Each number is 500 + 50 x the weight over its row's rms, rounded and kept within 0 to 999. Layers, rows and columns count from 0. Numbers have three digits each. The size before them is the row's rms in percent of the matrix's.

# down: layer 7 MLP down (transposed), 3584x448, rms 0.0577, rows 3414-3460, columns 64-127
# up: layer 7 MLP up, 3584x448, rms 0.063, rows 3415-3460, columns 64-127
down3414 096:459558577500451601519449534537495466496413497559422447549427486410465468493427487620455517576458509556517491450505524520605434537513527505457505525509509472550469472489547521541505550531522530
up3415 100:508554449473408494496561558522516550543515478489614542391469532486452485428494455460433483469544395446494501537472562535439479506478546568489397466517460445548491451407402437565540518430511473
down3415 101:567471514429484560390460428502458493560493501464451501466517469564534458511583457411520595425381377483464504513556487481448468535431467466392570427525525481431534488441454521466556428544504557
up3416 101:452459520503545565501545616539415417556468503499516437439504476509523529520544462447478446521523521463496530543536515553531463433493468523471510568509510505587485529504443529430494546477472520
down3416 104:506534467490470587443455495539549465413419548502530516500515483504559501498495562564528576498663443456532511439487534468561566557437450505462558411531506633611545493572464448509582527584441569
up3417 102:476409494467535450481478585506542545470510495441504460470498560371483445510435476502509502483507424548541557464505533472540434499506455565449499547512599407515590460514472480445564478496471470
down3417 104:525485526592441504494401429495566451503482547493543571460516460522492536503550494527501489539600513502440455497558509487429519547441499500485511484500505475454550425570512436415477451549546486
up3418 087:562500434437508475459498534560652446514506521542608571483397486548501468538446440541533454478619493476530477441596445496501471518490494511568519540486472526467487530484555415509502482486499536
down3418 086:428442502591477554504520532443535588465523526504471439520500478437494496507588539501542549531514521492505546523449477470550500476466563528470452531497514504496497467522462541441475548615473489
up3419 095:541518454492497469564431558509423523515519503471469570465514552543462521492463474481484367518475547629457537576455376481513426506621596575555450506516499577511362644466585524558522583555580532
down3419 095:531535556526434484438454503492577523495544519494498519584484481426599555519534636547512467499545429538487445556516476495521477520571502541505584473530526556473413438455511501551468509517514474
up3420 111:477466460470620519543453565481468505466516467455569532573435514520511549478456577494480539567527522555573571583451444525438473403496462485446574482564462539455554542491535549509487475554357498
down3420 112:486588503583501420462490575543524435504542485460551483484554456470550468442497508514527558464480465500496503483496521605501455427576579551519544521471532580609456493453513372535488487546457511
up3421 102:661501495421577491522467562478503481586452482491463530487480534486563565473514512473531578464503403574510482476484438510499430403486537491508545520446472551509449504530466527499560461461561601
down3421 100:514417535488519483512447564498504415543482431480574409540511498584563463507427635529469464483455483557531562440487449567469550482430481497493529615404509540481584484542491415499444468526391412
up3422 113:496451489486502487441535518441491454526426499515493433502493579433426566516415416519548427454473518574456445493480550515463489415576414506525467497581512508569536589448497499598471547429516515
down3422 112:478487490532455525543578580491554465515540607566409478521531531470470566487448493481483535544488444513553443579500405529505446545490479454494471508529505481477468471372501455448451513504485523
up3423 099:547444489487479553475522455527552521444544546434553478445485549505460522411480438525527596441528455508512468490542529378467459577543598489494547557525526445499522515502574501527394419500561531
down3423 099:476534542453475437424489468432557550454505540547520480467416532544526505513550500472555395541513441457494528493425407569490534486408505576570475535530567430448575569476415448463481471549427503
up3424 096:478473504449421427484436540465497555528509489495416461429406480530469478530530514468456516494427470503475496542491430409488456439484421453505479496532552534478542491449531530456418503508413625
down3424 099:556524474562518528425541524540493450485445538448503528426570479471549427582567413559568490494445414486526414405572484537447460492531458445525489476552519500559531491545491530532546547481549502
up3425 105:545548540461505426579439478463540483602435534461447467508549471464469538585513579641481605498535457512480528610429523474486525521525485472419553533561457510592513536524457562549486429549398470
down3425 103:512457381490547503463480466602465465554515615569455588503534511469552462516496487512506578511480549478480481489480543496597513431450534381518513540555561418516374439543518588540519522536487532
up3426 086:537416504518489484506549569515528445417484491457476550529622574549475630446458593512522498525423500561484485554585487568488491501517568573575402507541489412459564464480483496545478530490517579
down3426 086:510546533581459436477477552475571467522605524573500489512505535496448360610514463549569430462472496450420526463485475614509566526520494384460524530421446494489506482527496503540532441486373476
up3427 109:552491582423678430538473575518521500475476530484573481487412579560563528479509535533459517495537561520470479499563518545479469531493423517516566494447470464509575402398581501511480472517403583
down3427 108:543502538486507537475481478528514505559516472481443490485550530546478489468569456449475478449517521572495528491579407530516483403566428446501424596509500473540503469461461425457530467483471473
up3428 105:500378544380515577502420565512522531507468468548451454377470516535439458579421450465502504467474501492484461476502464492456468456476530498510514536403504525512504588419446440511495466513493516
down3428 110:398463511448453600455466467482560498576557488533546605480580441598407524585503539411482520502561491512473436478489451547439508553482541470455463500495546560466489535590473430559449469473517466
up3429 102:489503473542478589492473487405569576449430334466423491376580571486484557557530535458489579538555436461523540497590501510514482553464515527553386509525468477528488528522437448513595564577520600
down3429 104:561543539555459475417489510523552493475431510438538547512601474489445518421578538461489447478501517458492543446446470483416537518566518483487493537589645587579404488558503484517487490483425547
up3430 100:504397503452581534529444582537513497445530454606457482469465540384534433500444506495574474530543452512488539483572526475543489433601496503568479531525410393529547409462546515617486491565502500
down3430 100:419617520601348518418546543564421521479536469508446490528483393533504466444418590550605454494454531536480544474426578431536480429471588533528456508480496436502530436406426488626520518522511498
up3431 098:635475587568599500522469497450547515562547548497479423450445461454571593458514395451461488552554454553482616480495581519471541507515455423585502497423505549459556534444504518509532508537516507
down3431 101:542492519455374510519521555492577489470557464523546385520552503505550514455587495486538517463580560487467587495489596576522514551537461508530522500563512568591492563464612501523492483523552491
up3432 109:516516526461485550492531465550452601540521453482458413478535497508427481446562575431507553431439533496501508556539440539550522431473458555525475442562493482454546470479521485558553563542461529
down3432 107:456505465564527532493523408524490477434528499403466426549467559551421493594559424572518600531466522483438532498499454622560466562510466449445555459544483487490472502480572528572485445510481465
up3433 092:514500439539479577525418527407575497493524366417428482505524580477510551543502409468443491524487435450416467515527471470371498430517563424548510573501474514471446512492478579540513538475512463
down3433 095:504538528445530494534588413413501495545526557525518518537526493560516538486510566497519409547476552466458513592515503602527496563429618496581481524554473532460479474464515490531475494522444514
up3434 103:492519511505555417489556537475546504484519494509483453540523523416490558449536465524460564440482476438477437524509459537457461492467537511583484549456485530444430588538390432477533548476507537
down3434 099:418404496521458453561506457439409490542487512554587476471488515570446488447523454537420528498389559453537545531486501501489510508415450512505495504531556484512533443416536464448513620598510606
up3435 090:505502513584501500469431528492544477486532514459512467367450553475521513430450469486434560522576538481489448561495522548499512463453514467584504553552388548510517465504496455491439531546557500
down3435 093:524455562502537482481420539506483518568567530509469558551538452520473437544467528455441498492526487571436505472544489474506588465442505478569513564427566447478433395480533463474498515424632550
up3436 095:584501436501523517509476496513476491518505495501365473384479465554482563408442440576379547519442445487560520446510409467510472528406566545524484548568365501528470613487532473453486492519508610
down3436 097:522477411405453484532437483470527512392474478522477540472632466460404501437508452480548467550476499460447458479516508407495572550523540434517483584450593506486455484485540464578465504488536450
up3437 108:608544391521532485546423479525435572545523536546571510430460589443517548469494414500483491528518493506507586416526525475465516483391545513529533487502505527523459584462575508514495453439540616
down3437 104:566523488611510546433548488558480549432425587523604473517516513539526486518506536515494520485543584492445497501524467479456554462445541595502496553432540410521472503542493504433573507519472499
up3438 096:514533468585482507514518508476493587575492414441492547517412481524455485417563444504556525427459467540515478502537591541443467517435518526544525523517526494542485528384552478548518574463483536
down3438 096:575463544381464549478506496570489481414471520491504631514479476403484509519489499498418488528413522470496493509427514476576450414504445492460511486473434488598505519437592428469544473595526442
up3439 101:469556507473492474529549628525496462443434415513550524528494500440520468459417353423559488591501496442543580537453394615438429406446515497524508493404541470509448530406527475582479420540500426
down3439 102:587488415521532520577533582498409525427491431496518446457442548604484512503565426532463447487412490493472524480563426422512409506441488432434557454418495496439531522531554488525478452489544465
up3440 093:508505534468506496427501488575367482453436442509498496569418669466501468488513469572513537451490571435501520448509533487563485577520573499589478528482402541589463525447484541481424486534425529
down3440 095:461454529484561525504490564462420446558556534585557563513529376536524545551502490429457528547392487478520519453557509514509512530603513370543434503489474469429511466491459502441504408457429497
up3441 110:494474577415427414468522519520522411467464527455474532512475537590483464433474531519558521567557463421566537464475491526484480503569552541389558474536453570485520580526524417559429506504470478
down3441 109:495496548527566439512518366502434553604518506482497501551440513444553641539559492555458463455469460564468472515535523509459452490494473583543432472452506429522401432480555464547539539553513503
up3442 102:561526507492533442460519460538503497480486517468526441470529534423488546477415542505540592423487517451525537530387537534539487536454490496478595437497458586405515571526533537518445470523410503
down3442 102:538471599482628486492470538506411517462547522455511453435558500404503431563552510498538495429409526483503505493470492533428491560478413411522513487552593431465555599485479427533529529473577511
up3443 101:492537414499552460552504533569467533540489520603545487482556504479459504423531523515510578470543479409457560379505505514472470546396503502537429543437461441507507424360551479492369451534495521
down3443 103:504536502462484573526504518474541526502562483526527532517491483429401533419489496552476491421467475462533522471541570458441535554565563530455477558529531451480505451564425481522470466493523628
up3444 102:546475380547504512536483465518583538544588471496473539505498503564490600537467473485408578635523487422535519491515504469420503358523533484553505542490531506566431453494496531473531507477566567
down3444 101:599504524518557459542554451468471425534508557524426546494508618535493533497585432575534563467528508579424575515543455530610495472548525463409476506440495421494520402531468529497514544429533479
up3445 098:527542503530644463484499509451480570511481513412530481496502547429490513473612473395538506490510547535543455553533483567374519510472497511491596489502437513531508508525468453478412463451442606
down3445 099:501457498493519528515504533426523449456568524530454496564484488465490522503459534516448498517458527501451478450568493471431479574449443576477550510482543528521448463429423540534435540488547437
up3446 096:557381519568453527507492492334405573491481528440487421453567559493601477605486497370458518581492433469513537549503481519431464506527526473518502480488476447428567422472514497494489451494486544
down3446 100:493558499489487404506505507475558493611476489459458516548409546568486554504525544567498468567464529529443450543505499532534495489399554466578539520475370501542560479556531496528482550515465473
up3447 098:478526503466434448521530566511583455508509557569473482460405541449482409398450542545439429473501537471565586576492515415493518505543473496526481420500410542548513507467413569504448412393451522
down3447 100:530448507484483438440488505348489539540503439444404497474546538501544490475633441485481474475493491514573478549528546477496592493551446605573543545444470447519556449575511504528422517564502487
up3448 107:465526508469542501519536509522486543557491541493577481505467546534470463460552505489576460545507475502543494486495433524474509524429381553488542464519493482549505643472557519521462504629511529
down3448 107:496477413509562545446524587532537494458491451510521562429419606484538446524494468436397501494563571418552552553573530431464473553506489472422579487505464571566417519509513512469496444445410589
up3449 091:519467544480528430507441498551543501514449510416471397436484456486464528414513525564494527478637443505527533626576540600408500509519545475561462475489486521512512489480508435570423459478502513
down3449 095:454523411512480522549551394531409386559461452485595508574578574477521487469561603480381563506457499514542549517484466519433516470561443470469573487425495513480469423460551492484465427477417481
up3450 091:487491532520505493491490466427565444477499533520443520510593516526569563588499525474523450449625500421442458545527499532452422420500511511458568524512499491453545445489510487513512467544441633
down3450 094:607456405489441443488455520495486604496466550445521401432459519414547496436580515498594520491450479547544451531447499475495467484525502463529585581459547402546539561466424514519533449502576418
up3451 092:566461435522559444548457607423479507592511476395404552467511457464462577403450518434536457488539475570415571456564488464499486565533507604483431552556519440464557475475506485558542415432496588
down3451 092:486518490568527521452535494520507541552524529457528483533637536446454494481477462428532491532594513358541469489537495411445553445386477503512467433459548471434482524508515414517470445476476454
up3452 100:500536480530530428485522560470542465499465440498576562497445506650503500524465477530436478370534584556513504564488477497511572421431490498586484465446440489490502475428518520464495498614525457
down3452 103:516535593506392486537482535523534511365502528492552573494474493539527489573506497532484588504482546544609442513501584381418457540570460470484532446496552419512455567561484507512527551563518483
up3453 103:563466537484467508561518563514487556484492473375498515478510491493446447501520468501522426489585510459654528581540458549496419488537495516545519566513466534537500469540561548552538443464452535
down3453 101:445472443490530434476507443572465492528541540504425472527453492585530541534576548458462486423564480553386528523470386569528488525438496527524401420505545413577505319491482468525487579477491488
up3454 100:610449450456545613534542520528545494498578510408507507463537466491468511553510526608500483406537477411425465539487465579391508474543561424482544503394374545460567458489496554501421565475404573
down3454 099:547489458465539493443582485484527536523542571540488519466445501467511505409489377440391528578463488427499526499493461565518514394520382466528405433552513515482465510475452432552508441472516443
up3455 107:568448532380619600540472458484568528488538496509453432498519514536623433484590462506456515516564514477460481482529506530507483542560576460467562466470486522537417489517462438454589517584460527
down3455 105:484490441460426548483492531516477511501542503525569444417500498513511468557470459482522431493410547535452525463499501476534564495538489582499345391382625536642538470477561468559405564533620459
up3456 098:494509557492458520489489620470533520516466394516472479572530537496489455498477519464458501469442493454478459486490448480508552434545602469498578564480506520535577495502518536543530529560434537
down3456 098:565513425501455505432522530468375494519418509478588400519464548462467510518485537490518503568576468458542486442504483506547563424560467480555489467493523506524499478412546555407366545484589506
up3457 099:580513514460475553427511415495461535508460533526540468494518530585536515577465467574507457518585488521516457435512464470421532546538495481647486457488477561439500527451528536543491511485444520
down3457 100:516580508486534519498406461533486539459545489477470558548431489492510490474479475591542491472565489505485460504485556426531562463533448473570454482562513532550531481475513443412572474518486437
up3458 115:540434479487546582590490492523519458547508495543507474510482601531573531397434551510487508499546571496543461431484526575450559521525439532581550544573462531437543490396446512535540496662462599
down3458 113:543474445481492532502413582428477484495483414510487441477508507508456413513525506497516607541502518519492549480425568611476524451448587514544606480533432504466569533424487483599521422558388460
up3459 095:571450495553458429462477541424448530486505480513476527484489501471570481556498430488484431527494334454493527577477557504471494525563517585494506522491530632480469509443560505549436488551551525
down3459 095:492465519475419536494503471459603585565505460519587469537500464501562573525491477467420397556527497580341463402573468498484487538506439490431332432507557452507405541436493456619538465565526499
up3460 099:579461531434458553618512552536546488482532469468520405486392529483507376532514531491512490628434459541492579492514479438505451431517487440563489486537545453570468632583518642463511481558446455
down3460 097:564527552451655436480549439550481459476497536496489561568475527473539451472491521582528520545515529505517530515559597450586490441471543524507559554513437484490369549550504462484497465440597510